Weights of a small GPT-style language model, trained from scratch on English Wikipedia.
Size: 8 layers, width 160, 2 heads of 64, MLP 448 SwiGLU, vocabulary 512.
Training: a variant of Adam for these matrices, 132M tokens, 4020 steps.
Each number is 200 + 30 x the weight over the matrix's rms, rounded and kept within 0 to 999. Layers, rows and columns count from 0.

# layer 5 MLP down (transposed), 448x160, rms 0.0705, rows 304-333, columns 80-159
243,165,191,154,152,169,188,210,161,199,197,238,174,172,168,187,187,215,264,172,147,179,160,177,227,169,198,198,176,201,243,188,165,215,186,149,250,215,150,252,226,232,164,237,172,222,149,218,164,215,235,223,195,169,228,175,234,156,193,161,198,214,210,168,155,221,187,224,185,152,234,194,181,179,238,193,180,224,237,186
210,138,168,157,197,168,136,181,196,208,174,207,140,181,193,159,170,171,186,174,169,181,196,184,193,238,175,232,240,156,206,239,196,197,218,240,191,207,176,208,251,193,246,228,195,242,183,166,224,262,201,158,176,197,205,196,184,236,181,209,202,198,250,198,213,165,187,159,194,149,207,178,220,177,194,188,179,142,255,216
180,181,192,174,211,175,209,208,195,220,196,171,200,226,212,188,168,173,140,205,176,218,223,245,222,159,265,232,222,162,242,225,216,206,204,237,192,197,153,200,250,211,165,223,199,202,210,236,190,138,176,212,217,169,278,210,194,187,232,253,249,193,168,182,198,170,218,219,178,215,239,152,185,187,174,132,236,204,210,197
204,194,156,137,135,217,145,162,208,226,168,195,166,162,219,157,221,173,204,188,178,224,245,213,198,180,221,199,167,169,185,182,218,210,188,237,233,252,226,203,210,181,198,235,240,189,202,225,148,159,240,181,223,154,220,217,174,165,186,189,216,225,151,194,260,273,214,218,272,220,225,229,142,231,186,212,162,157,218,239
207,192,190,218,201,165,192,243,200,191,203,229,221,155,185,208,133,179,167,185,173,203,163,205,216,169,182,232,188,185,208,238,178,210,229,164,225,210,200,186,171,210,183,237,186,168,162,212,190,152,218,252,214,197,202,196,218,207,199,207,193,203,215,208,162,267,206,228,195,246,186,201,176,242,231,193,219,263,234,251
217,230,213,189,230,188,180,186,219,181,210,259,164,160,138,182,220,213,213,169,162,207,203,210,236,141,213,270,225,187,219,173,209,225,190,195,191,238,133,164,198,148,136,184,130,219,194,158,166,215,211,167,215,213,198,199,195,206,195,198,228,207,205,173,235,216,235,194,285,180,191,206,194,201,227,201,199,222,180,237
219,228,191,165,192,157,231,194,194,226,206,187,226,168,189,145,228,206,176,236,188,244,156,214,232,165,144,181,224,209,166,215,200,187,164,223,207,176,217,213,232,227,243,222,267,191,177,201,183,210,230,213,210,135,189,189,209,200,237,185,237,196,260,173,201,162,231,172,184,193,216,255,264,213,235,153,202,206,220,229
223,228,187,209,210,228,231,199,203,194,234,192,194,210,191,190,189,221,203,202,222,237,206,183,210,174,187,219,194,188,205,184,219,240,204,225,208,162,260,216,161,182,189,202,201,248,263,189,232,189,217,165,149,222,183,189,201,234,203,206,129,189,213,118,255,222,165,147,184,195,200,199,208,293,251,183,226,261,203,243
187,228,174,201,200,220,153,237,210,208,225,214,184,241,211,160,197,173,140,197,186,201,168,224,218,139,169,188,210,169,175,201,207,216,172,214,248,192,168,197,182,200,229,212,202,205,223,173,214,143,216,186,203,229,182,209,236,273,206,232,229,205,228,162,209,166,268,207,180,183,247,217,176,209,193,149,139,195,227,198
195,155,220,226,184,167,211,200,203,198,187,210,232,257,259,199,208,128,212,130,185,233,200,230,259,247,223,255,258,180,198,216,221,218,203,173,220,196,151,196,210,175,184,180,184,222,239,263,176,235,157,236,156,232,206,214,177,277,202,202,239,170,185,172,230,210,171,186,244,149,215,215,231,190,223,193,188,210,213,202
178,142,198,287,221,210,275,189,152,163,176,213,215,262,160,213,242,178,202,238,168,157,182,220,213,220,215,215,220,207,229,222,220,221,233,170,137,231,185,219,192,157,179,213,247,146,213,205,195,223,175,183,194,201,199,227,232,175,220,189,218,213,222,213,182,249,185,266,203,159,91,170,200,228,217,201,280,237,225,220
222,266,210,195,154,186,175,286,228,186,223,198,218,176,179,171,203,192,258,151,221,205,199,206,221,244,209,172,209,198,224,221,186,149,199,224,236,233,260,220,245,206,183,232,242,192,174,222,212,196,211,178,220,138,233,169,245,150,196,146,169,173,225,162,199,217,198,145,211,216,197,203,178,242,160,168,201,213,135,207
213,179,231,200,251,232,266,254,219,223,225,179,214,141,186,225,208,177,218,234,221,181,164,128,226,174,133,216,256,159,210,262,214,255,237,206,178,152,176,164,211,245,200,182,176,213,213,242,216,251,167,241,199,158,170,183,151,132,169,201,168,183,192,192,238,233,167,286,190,223,206,224,203,238,245,217,223,205,140,223
210,211,177,165,209,172,136,262,128,221,168,246,198,206,182,226,187,187,228,195,222,244,189,171,188,215,169,256,173,186,202,182,193,166,192,232,281,196,181,222,257,210,233,195,220,229,212,178,199,170,198,217,150,183,203,171,204,241,211,194,222,203,201,212,222,180,180,185,160,213,210,243,188,234,202,174,182,195,183,231
188,207,193,160,184,243,247,154,213,226,189,201,151,165,222,158,215,183,224,207,235,159,166,165,153,256,200,228,209,232,239,191,188,174,160,210,156,217,203,202,200,186,224,237,212,206,254,163,174,196,195,210,199,173,178,191,236,162,215,211,168,179,226,192,244,237,182,167,208,157,224,205,169,203,211,193,237,164,190,179
168,173,198,131,211,187,182,204,229,227,165,226,197,217,197,155,203,219,200,248,159,222,157,193,238,240,159,193,177,249,218,248,222,190,210,234,175,212,154,211,207,195,210,157,163,211,204,216,156,196,264,202,158,233,210,205,200,258,170,235,253,197,238,211,222,185,217,167,226,172,191,205,170,213,168,254,224,197,233,204
169,206,264,188,210,223,224,215,248,272,211,186,242,185,228,186,235,210,210,164,180,131,186,200,169,191,194,182,156,206,183,251,212,198,252,185,171,137,236,241,191,223,201,142,215,161,179,200,217,139,187,222,245,166,206,165,164,168,211,171,207,137,246,146,166,189,142,225,194,204,215,197,209,201,216,176,209,234,185,193
221,167,213,182,178,177,201,211,202,228,161,192,192,202,168,180,207,184,228,228,173,167,201,152,188,233,231,187,225,210,289,197,151,187,138,160,197,193,146,202,205,191,171,187,223,192,209,183,226,249,151,177,220,204,201,147,207,177,196,219,206,229,208,172,289,250,236,211,177,219,203,184,158,204,223,267,208,259,238,199
198,232,137,147,223,203,157,176,238,190,185,220,162,226,235,219,193,191,184,184,181,198,174,203,210,167,252,256,196,168,198,214,249,214,186,250,278,206,140,212,190,160,202,166,156,177,192,168,195,235,193,137,166,185,169,193,146,178,231,162,214,210,215,248,220,220,170,203,180,211,214,208,230,213,237,174,132,238,170,223
223,202,217,160,176,220,175,172,259,216,194,119,196,196,175,264,131,198,167,254,254,162,197,213,243,239,174,239,208,184,194,207,177,182,191,225,168,190,265,194,179,197,227,206,195,192,176,202,164,180,165,227,201,196,198,225,160,187,243,196,154,230,202,169,210,268,213,174,227,248,198,236,199,211,206,249,181,244,209,173
221,235,237,211,221,224,219,156,236,142,239,117,164,169,222,261,182,189,234,168,204,204,178,222,206,203,172,204,190,241,189,229,216,222,162,157,137,196,190,195,170,202,184,180,196,179,212,167,194,216,174,207,222,273,242,223,189,137,146,205,192,233,211,197,183,254,225,167,157,176,203,177,167,228,150,256,203,186,181,151
209,158,194,240,182,143,184,207,235,158,165,159,211,226,198,222,173,211,176,240,219,217,186,208,206,183,307,290,178,185,187,216,218,190,216,189,199,207,195,220,175,224,160,159,184,198,212,213,196,236,220,203,191,221,181,212,180,220,256,210,221,197,231,262,208,203,222,198,151,224,183,190,194,197,194,209,242,194,144,224
264,164,166,151,211,207,171,162,188,236,177,228,187,206,210,152,172,196,183,215,157,215,184,161,258,217,218,208,226,244,153,230,167,224,209,200,219,217,183,203,240,248,223,231,152,229,199,181,189,204,140,235,224,196,205,205,203,148,185,209,210,204,239,216,144,202,195,152,209,200,220,173,218,197,211,243,225,240,232,171
162,249,166,228,188,218,178,148,172,176,222,177,200,181,220,203,247,166,207,139,196,158,269,199,181,205,167,138,187,182,195,172,200,207,201,224,240,221,224,161,241,165,231,201,259,224,171,218,195,234,152,157,268,183,179,199,171,239,182,197,200,166,235,190,201,183,186,264,203,177,241,177,194,270,215,225,215,170,193,174
214,199,145,223,238,162,148,196,129,135,229,242,169,217,211,230,219,244,189,217,225,211,148,215,151,153,211,192,247,181,189,199,171,177,193,212,315,190,185,194,212,198,175,186,220,201,239,191,205,232,197,201,219,225,203,229,184,194,144,230,245,215,215,191,92,212,189,248,233,240,185,210,167,282,156,213,168,180,223,207
194,196,169,224,238,266,186,138,204,165,204,232,221,205,148,203,244,209,159,152,190,155,248,209,220,171,225,260,174,192,175,180,171,240,227,173,197,154,212,179,177,181,177,202,189,195,195,207,198,202,149,230,214,164,215,235,190,240,159,165,162,219,220,260,170,203,188,196,204,200,136,190,206,216,221,212,229,195,206,165
172,195,152,194,196,152,192,228,215,158,201,168,180,229,238,175,230,187,227,221,225,197,192,177,222,210,244,216,224,167,180,216,119,171,183,181,239,208,192,213,219,167,160,212,182,164,149,151,190,164,183,181,195,190,227,226,217,194,212,172,236,207,232,188,184,165,180,167,194,169,240,156,245,160,196,183,246,237,225,253
236,199,197,191,241,121,154,258,198,182,217,240,188,214,190,211,131,168,221,235,192,152,186,151,175,212,245,166,169,205,278,181,162,190,157,219,184,219,242,215,263,182,165,215,222,177,208,209,190,154,169,223,240,205,185,187,192,164,204,213,135,197,173,232,148,200,204,325,202,193,191,215,171,182,202,229,194,225,199,259
219,170,206,200,178,183,178,179,192,172,226,168,269,193,211,202,159,185,206,197,211,203,178,197,203,208,250,215,215,218,219,182,219,164,201,228,218,235,232,208,206,221,222,208,197,196,200,184,222,156,237,210,207,210,206,186,204,162,222,170,181,166,233,156,162,216,187,211,157,173,179,253,159,156,144,211,215,184,196,201
182,208,196,172,226,217,241,188,205,238,215,175,171,194,202,232,175,202,221,195,198,217,149,235,170,194,226,197,198,133,189,256,227,198,183,196,148,177,170,178,216,216,239,199,214,132,197,187,219,199,219,132,197,184,207,248,170,201,212,225,226,209,186,182,174,235,187,194,225,180,171,181,212,162,233,180,230,214,250,233
# layer 5 MLP gate, 448x160, rms 0.0782, rows 305-333, columns 80-159
204,191,228,218,257,217,181,186,179,211,221,187,203,150,192,192,187,248,198,206,181,211,253,211,189,169,221,217,212,170,163,192,236,223,163,224,225,170,196,238,187,209,180,160,206,215,282,225,222,190,181,150,154,264,174,208,216,175,250,162,188,183,200,171,246,234,220,202,217,163,245,170,257,191,174,188,150,187,220,193
190,186,201,215,220,213,209,236,190,173,135,174,216,219,297,249,228,230,205,191,185,214,233,212,175,196,126,231,224,174,205,201,174,263,156,182,165,195,231,210,233,230,208,170,205,245,229,179,212,185,233,148,203,197,120,205,151,224,214,160,185,162,211,205,177,165,191,232,135,195,155,167,147,244,214,243,191,213,183,176
195,207,219,193,210,235,226,155,172,205,218,158,189,230,233,282,209,199,193,217,190,183,166,220,178,167,219,152,229,216,191,225,217,225,192,187,150,193,153,183,188,175,178,177,167,226,204,215,256,252,134,165,215,200,232,127,211,257,198,154,151,214,195,197,186,182,203,255,157,248,283,208,193,184,147,231,185,215,168,194
138,205,160,208,186,167,185,164,213,214,208,173,151,190,201,191,232,166,200,187,181,162,167,208,259,247,193,171,241,158,221,196,175,195,235,173,180,212,218,203,229,186,205,243,178,210,203,180,127,219,150,197,260,217,249,180,245,218,187,180,252,229,188,202,245,169,179,210,246,186,189,152,250,199,169,216,203,154,220,201
213,197,203,277,158,183,213,169,184,229,220,178,186,186,245,237,211,214,182,193,184,262,177,187,221,217,188,213,167,259,187,227,216,184,181,209,217,224,206,217,259,177,191,229,146,203,176,183,197,224,172,198,190,167,201,172,183,230,213,168,206,224,230,137,236,213,196,179,242,155,269,191,198,210,210,200,202,176,145,223
205,200,150,227,222,203,219,158,185,192,178,201,187,187,246,208,239,195,203,184,159,159,225,205,234,207,117,224,177,191,219,163,189,139,207,175,230,174,197,159,266,221,209,198,181,209,254,226,176,282,159,199,199,230,171,179,249,228,210,240,212,226,205,193,227,210,204,208,224,207,137,219,181,198,232,192,185,277,243,209
199,174,115,213,216,167,121,185,206,179,185,185,209,205,199,236,173,233,200,211,191,249,215,223,197,197,154,198,231,112,162,250,157,229,185,199,220,266,235,232,214,189,192,200,161,191,230,197,199,259,186,134,242,269,213,173,185,220,263,174,182,185,163,176,160,150,233,176,259,173,226,187,192,160,206,195,158,223,260,152
223,159,211,201,215,165,248,202,188,228,214,167,180,235,155,239,208,179,235,169,234,174,161,242,184,191,172,191,191,190,152,164,195,216,203,195,174,151,159,210,205,214,193,194,221,186,200,157,177,140,178,222,224,205,179,231,232,239,194,159,222,222,226,175,154,196,198,204,158,174,238,261,220,165,244,165,227,216,213,196
173,155,144,190,245,258,196,183,208,229,188,246,269,185,230,205,223,244,229,178,205,229,256,203,212,202,168,140,261,175,202,235,135,187,168,236,211,191,185,190,221,143,200,240,163,184,206,216,221,203,223,193,181,222,217,206,214,222,251,212,206,217,222,215,179,211,231,212,192,146,214,221,151,231,183,186,170,209,124,218
183,250,176,218,217,200,147,174,120,217,221,177,153,171,252,175,188,205,211,196,174,209,181,210,179,145,162,197,180,213,167,236,191,218,204,161,177,211,176,137,193,192,212,261,155,202,188,196,169,149,224,158,225,205,218,203,242,197,230,196,183,230,205,217,143,200,194,188,141,189,165,233,198,221,188,223,198,202,143,150
185,182,265,230,176,203,172,193,176,208,165,236,181,239,190,222,202,248,146,141,224,212,199,195,213,228,191,174,184,185,145,187,190,193,216,130,221,167,183,195,214,186,209,175,185,240,191,156,155,251,194,181,217,184,198,223,184,213,233,208,210,235,201,167,196,205,199,228,246,196,153,165,182,202,221,206,260,198,206,169
182,220,195,215,170,184,200,135,216,184,247,134,171,235,197,217,121,178,245,198,285,210,243,186,155,158,179,186,230,193,200,230,204,193,202,175,215,182,214,198,235,159,205,187,209,192,239,185,142,195,178,184,218,196,251,152,188,187,203,181,231,236,189,176,214,189,212,184,212,178,203,241,248,229,240,238,184,187,181,191
233,171,221,217,182,166,223,155,209,264,200,206,209,179,163,248,172,214,242,174,225,218,185,207,240,165,200,174,189,193,173,198,221,214,221,212,157,202,226,122,177,168,188,173,207,183,199,191,200,246,122,217,156,189,184,264,182,248,191,147,196,215,180,186,202,177,188,224,210,234,234,219,195,230,146,182,169,205,217,210
193,228,159,176,240,232,170,188,169,195,143,184,234,179,173,171,214,170,242,185,200,177,230,228,246,201,216,205,155,176,181,206,167,241,180,163,201,218,228,212,189,196,192,222,236,119,230,195,142,199,192,198,201,215,241,185,201,211,207,180,142,210,168,229,192,229,211,181,188,202,257,209,214,228,158,211,194,197,171,193
171,164,267,207,177,178,187,245,201,249,194,160,198,245,179,162,253,189,185,157,191,235,158,195,238,267,228,166,187,170,159,252,225,142,178,230,203,225,164,205,204,187,200,183,199,195,204,216,158,217,186,203,237,188,253,206,212,171,237,213,198,218,193,197,213,150,201,197,199,220,208,232,203,244,204,188,154,205,226,178
225,200,242,212,210,189,228,210,228,173,238,246,159,220,207,133,201,228,231,195,207,166,176,214,215,114,175,189,209,251,198,185,203,207,196,136,184,162,204,204,196,226,220,171,210,195,171,197,178,202,176,223,268,223,247,222,184,197,198,203,216,142,172,212,206,205,200,179,214,199,227,246,175,174,194,209,157,227,182,168
232,249,210,190,180,217,139,147,133,219,171,237,160,223,244,225,199,159,198,181,239,243,249,194,179,193,164,176,227,213,182,158,143,210,125,185,203,220,198,183,193,201,204,221,190,264,194,168,228,146,207,191,220,172,164,182,221,211,195,129,236,233,224,248,182,221,227,172,206,250,232,199,187,207,227,171,191,264,203,236
182,226,217,211,204,218,202,223,232,233,233,176,137,233,205,267,199,225,206,201,206,180,207,199,228,210,198,209,211,189,196,177,256,171,253,224,189,219,274,171,173,188,191,189,178,174,204,184,210,233,158,227,196,219,211,196,177,186,177,183,179,228,189,180,219,131,191,190,242,207,170,215,170,158,218,213,227,170,144,162
192,213,177,245,184,221,192,155,204,189,215,185,173,165,186,216,155,211,258,235,193,184,232,183,221,236,204,182,198,154,175,248,190,189,227,206,195,198,206,201,221,179,207,196,213,220,218,179,190,244,191,191,220,242,180,203,197,223,204,172,226,247,164,186,230,152,172,202,200,187,146,205,227,188,210,204,188,152,204,171
239,240,242,199,230,189,189,172,204,128,216,200,174,221,266,195,228,193,241,175,166,159,155,192,175,193,232,208,194,244,208,178,175,143,258,187,209,221,186,175,203,161,230,189,204,201,203,241,174,198,192,222,222,183,195,232,196,221,232,189,201,226,197,227,275,182,232,146,198,222,200,243,186,262,192,189,225,182,175,240
213,200,191,240,172,199,175,188,130,214,221,137,233,249,229,191,148,162,210,200,182,195,198,203,205,241,169,164,251,161,220,187,220,191,252,200,213,249,177,198,235,174,188,195,205,232,227,191,228,259,199,142,208,204,234,204,179,194,240,198,203,187,191,192,194,133,201,219,162,210,207,158,134,213,215,219,194,174,194,223
211,213,234,218,234,190,206,234,170,216,195,221,214,210,138,190,210,168,216,228,138,174,205,189,205,191,231,224,192,219,202,177,165,213,194,174,198,159,246,178,203,201,187,190,191,219,237,231,260,169,197,185,186,187,158,226,225,217,236,175,227,191,226,134,197,198,232,160,155,145,222,249,183,219,198,158,214,221,184,184
185,161,178,192,177,209,208,140,195,175,197,235,194,208,228,232,259,187,231,226,209,171,126,203,163,244,186,179,172,239,221,199,182,157,230,175,188,200,146,177,214,217,272,255,219,212,231,189,127,221,156,188,252,161,233,180,216,194,213,142,179,211,223,258,224,205,228,195,240,227,200,198,191,189,171,232,151,179,129,225
196,227,176,233,224,172,179,168,208,183,230,203,212,187,246,216,159,273,164,226,235,164,149,211,157,207,140,191,125,185,193,182,213,297,184,241,173,207,236,190,143,212,273,173,242,228,247,178,150,153,132,175,259,243,158,265,198,238,242,243,211,235,181,203,160,170,197,160,241,147,211,194,217,215,204,240,173,184,199,235
215,190,167,216,156,126,188,255,205,200,232,185,229,140,223,235,187,166,194,206,184,186,204,186,228,232,174,244,179,203,177,181,195,213,202,203,168,274,232,203,223,179,211,165,189,204,186,234,179,187,160,164,203,203,248,220,222,227,206,172,194,199,233,155,265,185,199,219,176,213,200,224,118,174,189,206,193,268,227,152
227,216,255,221,181,171,198,211,155,254,227,196,195,156,165,222,210,211,177,229,174,264,180,192,161,250,189,213,228,258,124,153,221,171,202,223,164,192,244,121,225,144,216,152,168,234,208,278,156,172,162,174,192,210,200,211,187,225,196,167,193,225,228,246,190,189,231,206,174,194,156,183,184,187,199,237,182,202,194,196
188,215,189,169,189,197,190,203,183,233,232,194,164,194,242,200,231,248,205,251,204,126,220,178,251,228,161,197,208,210,182,175,172,210,218,230,213,192,187,216,187,256,181,194,189,214,208,215,254,160,177,225,235,229,218,227,215,162,258,223,151,175,277,171,233,166,207,155,241,181,143,178,106,214,158,204,178,230,156,192
234,228,247,203,187,168,210,233,170,142,189,259,172,217,220,184,178,222,184,165,185,216,179,211,210,195,192,126,208,237,199,160,147,188,172,157,183,220,229,170,245,194,195,182,185,166,183,203,184,204,190,244,278,173,237,231,259,221,208,236,235,264,232,191,206,240,192,210,236,234,185,236,201,183,228,250,225,243,179,185
201,161,250,225,196,189,235,162,176,226,194,213,183,194,199,207,185,202,191,199,213,210,212,218,201,189,233,184,235,250,237,185,167,223,181,178,185,223,208,160,215,198,180,199,198,193,193,172,172,180,174,206,277,174,208,193,216,199,132,192,194,202,163,218,251,202,207,205,193,159,157,176,196,188,263,196,239,216,199,135
# layer 5 MLP up, 448x160, rms 0.0726, rows 305-333, columns 80-159
147,144,141,171,235,203,216,243,211,257,196,213,163,254,153,251,224,193,207,211,209,190,234,259,184,135,168,191,137,190,185,225,213,243,252,184,207,218,190,221,194,167,180,203,161,146,184,236,218,173,208,205,200,208,196,215,244,211,207,213,162,189,213,208,234,193,217,191,213,214,209,242,205,220,184,205,185,230,179,178
184,209,233,170,223,235,200,180,217,210,184,184,193,216,201,209,240,207,240,234,225,267,190,255,242,156,220,228,210,223,250,203,255,196,225,154,182,202,186,141,259,183,209,197,204,159,239,246,213,187,213,183,183,228,216,223,207,185,111,198,201,209,176,189,143,141,243,200,189,171,208,223,270,203,196,262,239,183,150,160
246,182,250,123,195,264,168,190,176,222,250,203,173,179,191,188,262,187,216,173,204,169,206,174,181,205,240,185,202,241,210,181,226,204,230,252,196,118,156,157,239,230,197,190,199,229,189,264,172,185,164,236,213,175,226,201,202,229,207,215,254,197,161,244,158,212,235,193,135,225,215,255,228,203,226,237,228,150,177,195
223,203,171,163,210,201,226,149,213,242,185,183,213,198,235,228,220,194,175,179,161,197,212,146,237,238,192,217,219,159,189,222,182,205,245,200,194,211,207,207,171,157,153,189,203,234,191,206,210,169,191,193,212,160,134,151,191,210,178,178,187,183,221,200,192,252,193,205,177,201,225,212,163,159,185,210,232,149,184,259
210,162,233,182,162,249,169,184,218,187,248,160,176,112,202,207,197,171,232,214,221,187,166,181,191,240,259,152,189,172,229,215,204,204,182,180,168,214,176,184,184,151,160,215,195,226,190,186,179,223,140,140,159,219,196,255,242,240,174,192,209,247,231,180,213,192,240,209,182,217,178,183,225,171,199,200,210,242,216,162
223,155,187,251,157,209,219,219,185,210,212,282,186,184,202,186,185,204,202,207,241,199,192,166,180,243,181,223,163,226,159,221,186,200,170,194,219,162,250,191,242,201,179,198,215,199,230,217,194,250,202,256,146,230,225,180,159,186,196,207,258,171,161,200,176,214,163,197,219,172,149,147,182,197,174,162,185,216,193,166
209,213,185,179,202,168,233,130,205,165,182,229,164,215,141,188,162,155,178,253,130,183,196,206,172,232,207,143,220,196,222,235,186,209,194,220,259,231,170,197,253,228,173,158,150,149,237,187,125,219,241,190,209,205,157,194,170,190,199,252,185,225,185,175,201,241,194,166,237,173,197,192,189,176,223,192,180,219,200,152
146,223,193,226,217,196,181,165,171,147,179,146,226,162,220,214,242,268,171,209,218,241,230,159,212,196,237,222,237,216,203,248,218,183,168,161,220,198,187,214,205,159,190,171,200,221,222,193,185,190,165,190,198,194,204,186,183,207,193,161,206,146,172,195,183,189,268,213,213,205,161,209,211,211,227,166,235,221,208,137
201,200,201,186,217,181,193,184,198,163,222,218,213,237,178,218,261,193,180,218,219,257,176,176,242,212,167,214,185,209,198,191,210,192,215,212,207,145,205,212,247,190,157,179,234,272,221,170,185,196,187,156,185,203,241,179,205,194,196,195,197,229,192,249,181,148,184,191,228,168,270,221,194,171,138,201,224,169,231,169
183,194,239,198,233,188,183,168,165,175,160,203,205,199,178,219,159,210,184,204,175,199,163,245,161,242,220,208,202,189,250,275,204,202,150,146,185,182,192,196,180,196,187,244,286,204,216,175,231,168,172,192,215,205,180,239,173,174,199,183,224,200,208,203,254,210,214,259,170,183,180,148,239,208,210,287,200,196,185,171
191,210,189,186,197,188,159,166,204,197,190,151,182,209,178,229,174,206,199,224,175,200,246,219,188,189,217,138,161,240,165,215,219,208,225,146,209,262,178,163,212,160,175,209,197,191,242,199,180,184,241,168,239,204,150,197,131,198,246,218,162,216,153,199,186,229,152,237,177,134,184,237,182,202,216,177,208,250,195,152
225,219,145,162,209,155,212,176,198,160,208,130,216,180,218,226,181,158,187,181,169,236,164,225,257,226,180,233,220,210,202,287,222,206,219,189,214,222,230,211,167,142,237,198,245,196,183,199,186,178,204,239,175,173,200,220,207,163,208,192,193,182,188,208,214,193,215,226,190,219,261,215,208,222,209,211,173,209,159,215
242,188,236,269,208,210,150,186,221,159,183,218,163,205,150,221,185,198,216,205,222,172,188,192,163,196,167,197,204,219,157,236,209,248,202,155,205,171,230,192,200,162,221,184,193,197,158,216,252,187,194,235,183,217,171,225,209,196,166,246,218,200,179,148,210,208,226,217,162,229,193,161,199,150,212,187,177,196,247,164
182,184,209,230,144,169,199,226,243,166,213,194,207,211,246,176,174,231,184,228,199,219,211,217,244,232,219,163,215,185,218,206,235,173,197,207,192,156,220,193,190,167,220,251,189,186,175,197,176,176,159,226,187,169,243,257,194,196,187,227,222,199,171,208,251,219,213,169,208,205,218,215,218,248,167,234,240,211,238,212
144,205,179,149,181,207,206,152,144,170,189,179,184,143,220,193,216,238,236,194,214,174,232,231,184,210,201,242,247,184,246,219,238,185,158,164,198,219,213,195,187,210,172,242,178,215,247,197,221,166,237,208,195,184,240,139,219,200,183,195,176,180,189,208,212,209,184,247,196,250,129,211,202,147,214,146,223,191,186,199
170,168,193,219,225,190,207,232,227,165,219,223,233,239,230,152,253,213,197,221,217,189,128,208,187,216,167,168,201,222,181,202,213,246,184,123,251,220,199,165,168,189,216,252,208,214,228,204,222,170,225,213,220,173,205,164,167,200,257,198,263,196,215,185,224,235,170,239,169,173,167,160,178,239,207,181,197,151,174,186
185,256,181,210,239,221,159,218,171,200,243,250,134,210,228,168,209,181,171,157,189,166,170,198,194,216,250,218,150,176,203,227,215,235,191,206,197,167,184,154,199,213,174,178,192,213,186,254,183,212,193,189,191,155,191,216,174,222,202,239,222,216,197,209,179,226,241,180,217,236,188,213,170,209,236,218,203,188,180,284
195,148,175,212,201,198,236,167,201,155,231,212,215,198,239,183,196,252,164,211,234,142,149,152,172,186,160,166,189,183,206,206,221,206,197,209,223,162,227,218,160,208,216,255,180,206,187,241,205,208,173,229,226,218,219,196,233,173,232,233,180,197,187,170,192,247,210,193,167,171,185,227,213,246,209,183,167,200,191,167
166,189,187,216,204,242,128,228,154,201,231,183,206,190,205,200,177,195,221,190,105,198,158,187,219,239,200,192,220,202,140,217,202,267,179,212,193,210,208,212,152,184,178,215,172,260,227,199,237,213,139,225,187,274,201,215,154,177,246,189,208,204,191,225,207,205,202,173,183,228,191,183,184,191,179,179,119,207,240,182
177,187,244,199,162,225,190,208,216,192,213,229,212,204,208,177,204,163,154,174,174,247,246,170,163,199,175,208,195,161,234,182,205,227,147,182,225,127,206,192,211,196,243,194,188,222,252,205,166,137,179,199,194,203,199,226,217,213,154,184,193,204,243,202,234,187,217,218,223,202,164,160,222,181,192,219,190,227,210,172
180,220,150,193,190,167,184,230,173,156,226,218,194,216,189,246,179,190,201,185,201,207,212,160,223,197,200,166,144,168,241,207,241,249,211,237,189,227,221,200,234,239,271,205,222,205,150,226,164,212,200,182,242,211,230,178,170,211,178,184,159,155,178,204,188,227,262,206,215,227,191,237,185,219,129,169,211,143,213,239
235,221,183,207,208,152,202,236,191,219,199,172,168,154,172,154,156,195,203,239,246,216,242,232,194,158,227,214,210,206,192,189,158,234,141,193,175,174,218,219,177,193,244,190,227,159,252,219,228,219,239,202,172,237,218,198,209,220,157,201,164,185,204,147,194,165,182,206,201,191,244,253,230,210,230,184,151,286,229,117
182,207,216,213,226,195,172,239,247,229,197,181,156,203,264,165,188,212,202,166,206,204,187,218,232,194,184,252,176,170,151,227,223,223,177,180,152,201,252,150,171,213,273,177,172,188,176,192,200,213,224,204,226,209,216,207,168,220,230,225,210,184,184,220,133,217,182,204,203,160,182,283,198,165,188,191,185,242,162,255
187,154,226,207,196,207,185,225,270,136,135,176,179,233,243,183,206,202,189,169,223,173,153,213,225,171,157,195,234,203,148,189,176,245,173,207,221,167,162,200,232,199,227,248,196,147,230,204,196,185,225,161,258,217,222,153,206,184,204,258,203,247,240,209,173,219,212,215,141,238,175,179,161,199,175,181,207,178,235,222
208,238,179,171,245,191,231,187,214,138,167,203,166,228,164,193,230,186,159,225,196,183,209,179,174,204,236,260,216,184,123,179,177,170,199,173,195,184,150,194,186,161,217,271,198,179,180,161,230,200,188,130,223,200,202,186,212,187,179,208,213,159,184,184,236,241,213,214,160,215,141,188,207,196,187,124,198,211,249,226
211,213,211,207,190,207,232,167,235,211,139,207,199,189,218,231,205,154,251,169,228,188,183,238,178,254,178,219,234,228,225,216,244,219,201,192,186,187,259,187,180,201,217,232,280,225,161,118,182,197,242,185,237,176,200,149,162,188,175,215,226,190,241,180,204,172,206,186,176,218,214,177,205,175,198,219,209,166,153,168
179,169,178,176,236,259,231,184,163,224,175,202,180,168,245,174,219,215,159,265,243,207,175,177,236,250,175,164,238,207,159,192,220,228,187,196,213,200,200,215,208,208,187,166,170,207,193,177,148,227,163,181,179,184,249,212,150,187,160,224,204,166,195,215,255,235,186,164,230,185,163,193,226,173,199,196,199,211,230,189
222,197,232,219,275,204,199,201,236,175,238,184,216,205,238,234,212,181,183,199,177,160,220,276,138,207,221,190,206,230,177,205,178,142,176,183,174,166,137,170,231,203,198,164,219,183,211,230,185,191,175,216,224,200,226,209,173,188,248,217,221,190,191,265,173,184,178,157,204,171,179,238,193,221,195,129,218,254,169,185
234,205,202,195,235,202,167,159,205,129,153,147,232,194,171,176,177,199,193,174,207,215,242,237,161,220,160,194,262,219,211,189,220,211,132,161,226,223,187,189,226,175,211,257,215,180,202,267,193,239,178,203,206,161,165,161,172,228,195,203,195,178,210,193,187,243,213,207,174,207,196,247,189,227,219,219,165,177,178,170